config.toml
num_hidden_layers = 9
decay_shape = "pow"
max_steps = 6927
Each number is 128 + 24 x the weight over its row's rms, rounded and kept within 0 to 255. Layers, rows and columns count from 0. Numbers have three digits each. The size before them is the row's rms in percent of the matrix's.

# layer 2 MLP down (transposed), 1536x384, rms 0.0218, rows 259-266, columns 192-383
085:127157050106092174119118124132100144128111119108102149114136147107094104117115167180100106118128117182077150126111162142074149097094111170116123161127113128128146124123078124097142108093119100114069154136117122165125135111122103072133126151089193127090125151124122154117123149120123136114170140107139116155138083170135133157153156140171140129130146122108143133141103131120124130113127124158166163148102161086148153137128131126111120090136120131128146143087125144142134102152146129134120135129116123152105141111113190135141115156110110086083134147140154116133118114155148127087
093:112141106160119132142107102130142121112154145178140158147071149147110150168120120150076152147092144136103121102120107103157142107107115121165106139135078189168127114117103090120147109130111138166142118133095160114102117128142136147174129150121148101172097136115169093126114169065140091159147117140117094141126113153129138066150138118097136141143122096106131141104117111159090132114157109123098114120107135110118142130096140093136137078084127138155145179158114094111123126162132166141080098147096132096126159133124141138100098123137132137152139108130167121111140154112101167084
097:110131152092100131147149124104143134122152148129138145087138134073146097108094097150098162124136155073122139075124099168118123120149175112098129117118153114063169161124154119109150110127157107132140102086165130159140144112120159144085125135129132113086129125129154147096139115118160126121113135151118131122134112156123096067144118134109131106088146066142126083119127137152098191164169135161103149147118118139128126121122098152151161133121093127104084105130227085149131140119112134130149131130119116147121129096159108106131098143115142156150112140191111123115098117174120156142
106:107097106136134129096129131162138112121123096124108118146139119125188123153146197115100127141105162109093139103130116146106132141103152107158102125132140127125120144127103158131153119114141130145153109115128083065110101155111091135108143128141109110124088163114165137156113114096149146109183128121107092185104106187131116140174164107144160115148134118127107090081128132120141167120121140118162171143120158099182111120153119129179126083087113107155113152140106098127128117146083119174161109164124135114108193131147158136077162132112152110113143133104144113112161126153120132094
106:158112153151109100168122147129108141102137131120179125119114108116149072131142132122153149124157149161118113111140161138119101169102106124146116125102127124140113089165164138127150148142104102157114146106105151119115142173130115107147163155161131201075086155132139121119140118136133118111116120192134109082130162135149142107156170118146132130091116119110144109118129073108116140122098117116134148144104152109126112142177171150091138169105137041100145143117098138096157189119095151160103120119088128163138131097145164105113156098117118168102109143112144128136127116152099146114
111:115119143162141133121099111085095140136158059126105135144141119128137108132147169138150099116150113143145130117131152168088133128113136116092133107146156104147150094127098164128145132125102135143125124110105142145152154119095075129106104068082157127120095118098112113133144136111116143130139133125131161095111130111112181078080115164092136160110144107146159128133100165113096123162136144137176109162127144140129129149134130106142161124152103126110155132106146124089128132168136110091105106138171083116162137144138188163119106153074132145135101130116080129111141102153146096108
089:136137104100102105119121131099098182118159124126107165103134159131118093177122135107148086113115107091160119110147104119102118177143092127144158134147126126132171170127094104155168127128118146117135119154147149147113116165138111141108075148147109154179114121125140144148171138109110114158155112128169138159119094150083078166152141085072146139147209124099174157109122126103124086104114083130166184124127114110143146172152119096138100158127159132172141095113134146132126116138124111093140120105105117120146130090094118131150090133146095107113095196139147097117144128125167109090
086:172127116145138138155123141148112137106123112138125135129097083132122139137148111158128111159138121098155093110137106145121116138128127110145136129156125079070135169100164068116095148090149151120112096183103176140112123074105137102160146143145091122161113130142123119128172171145096103113173157135109126138150139165121107134126137146093098132127159189127112127127081108105134110092116176133087100085143137139171109121137119153134128100101174130133179059107102121138179134135113127149119127150164104120154128110145140119155110108144107055093173115177088146173147129155108124140
# layer 2 MLP up, 1536x384, rms 0.0897, rows 260-266, columns 192-383
105:126173098126139113148124155094113155141097156135132117148157062124119142156178102122169102123172131102123058148164118129104132158126106138125118089122171126097144074108122150114106112124164077058110136136112141172114159117121147117151122155098116099100130165175102148106114091160114147115169157114142138113139110089127138130098122124156151118150145119142172128172164181131144129128155123156187120141129119154118125116147123143081123159112189118125118118135148108091081099116172111151111129104139157098136113128122139065092148113122106156105138100126099105117121141126136102163
100:120131082171150087157082119140124110097115102097121109112130091158123137102155101101127133128126140155126101144106158114143144130130114135126152134159111166156091103126170147095095189153113148163120143157117138117148131150144124115136118090152079110158153154128107094154117113122130124137135153128147106154117127179119116119159133175153113142201115154128107156080115145124189134127114133181074118126123117143135166151094127075145130153162132155106150102109109111114079118149136150110092092109115107114116102138102148075133151125096168136158127131094135117137172125116125142125
109:092089129147132115106156127120096147113087112134132113120160164130121169154135154101104156128108115171106175095112101126124166125139134144135099076081147138100095145132123167161070125085108107134078121113122141091094136161088101114119150124134122089112145124125136097144124122123156144113120109079117146142097075163123154134138108185143142105151098151116140124119110090111112134147202164131147137106133141144138123095158149119155180128136114107121159135162121121104101130180126080164098126161136065108140110156129096097112123125125069124136149139153108126118096113104116108133
103:106123135149112138124175110112132153099120115124126110117115124112107114134135117111148151137124140152106149153122139144093091125091091151097171148127139094085169129144106169118122104121110106133151123110152130155165137110133108106154150141151151124177111156081103128157090105176142157148137129129134116130128104159144117167129097132091116152114121120134113154111127138144117113123130112128156118131099119121081135129108155129126124148128104153112130121097143096077095134148203123105166144124124158146114130111138086153115107099139096119106104154115113170179116111138152126068
107:144106064180140187132089065139176154160122155157158089154085132153123142108110156103112108129122077146112126103100134056101142139144131126087111123128134139134131145145139139133149158106140120103159143113098133140154155162108182101112150150142135104083082179148104128122141141131140093153133126123106130134137107103140203160121150120165137135131140158124112128111139103055136106128141123106140116098114151145136092109131110155131135132089127107152115138111139120126159114114111145111152161171144135095093141144109133136160115087141111110101148121144115115108141127132118140143
091:126132148126108108160077115132136092114110124145155172160112169126132132103173178155095100102163119154133129133120111152122132112126176120119105099127116156147104158173148148110145139103162115151119123171151086139116134148166129142129118113117141114187192151111099109159130104105160124094153109140092164089100120143128101130134109089147102142141138122147120119133146129176117141130192118137117169112084095084151113138134095121124089145166145102142136127118114114158133105138120110153114083113152115137117137133157197097147120135107137141117106116148108153144056109126135106113
084:116158116090101134122128144098145141121120171122132154144139129136106113102133127098098116107089151135144122120116120112141107154085132134097158149132110145124156111121102118114141157140179142152132112131144152149164116166158114133132138129101168161128128146126102095125130106134102112106133081112156100108139154117114141139127120147133127114132083071091126148134176167126146126145105141120126113175122139125114106126099167081136203157122125163145085103182129084125076096169191170146179107104147114134147076126160134125124125206113115150132156102087128134165152090160143129135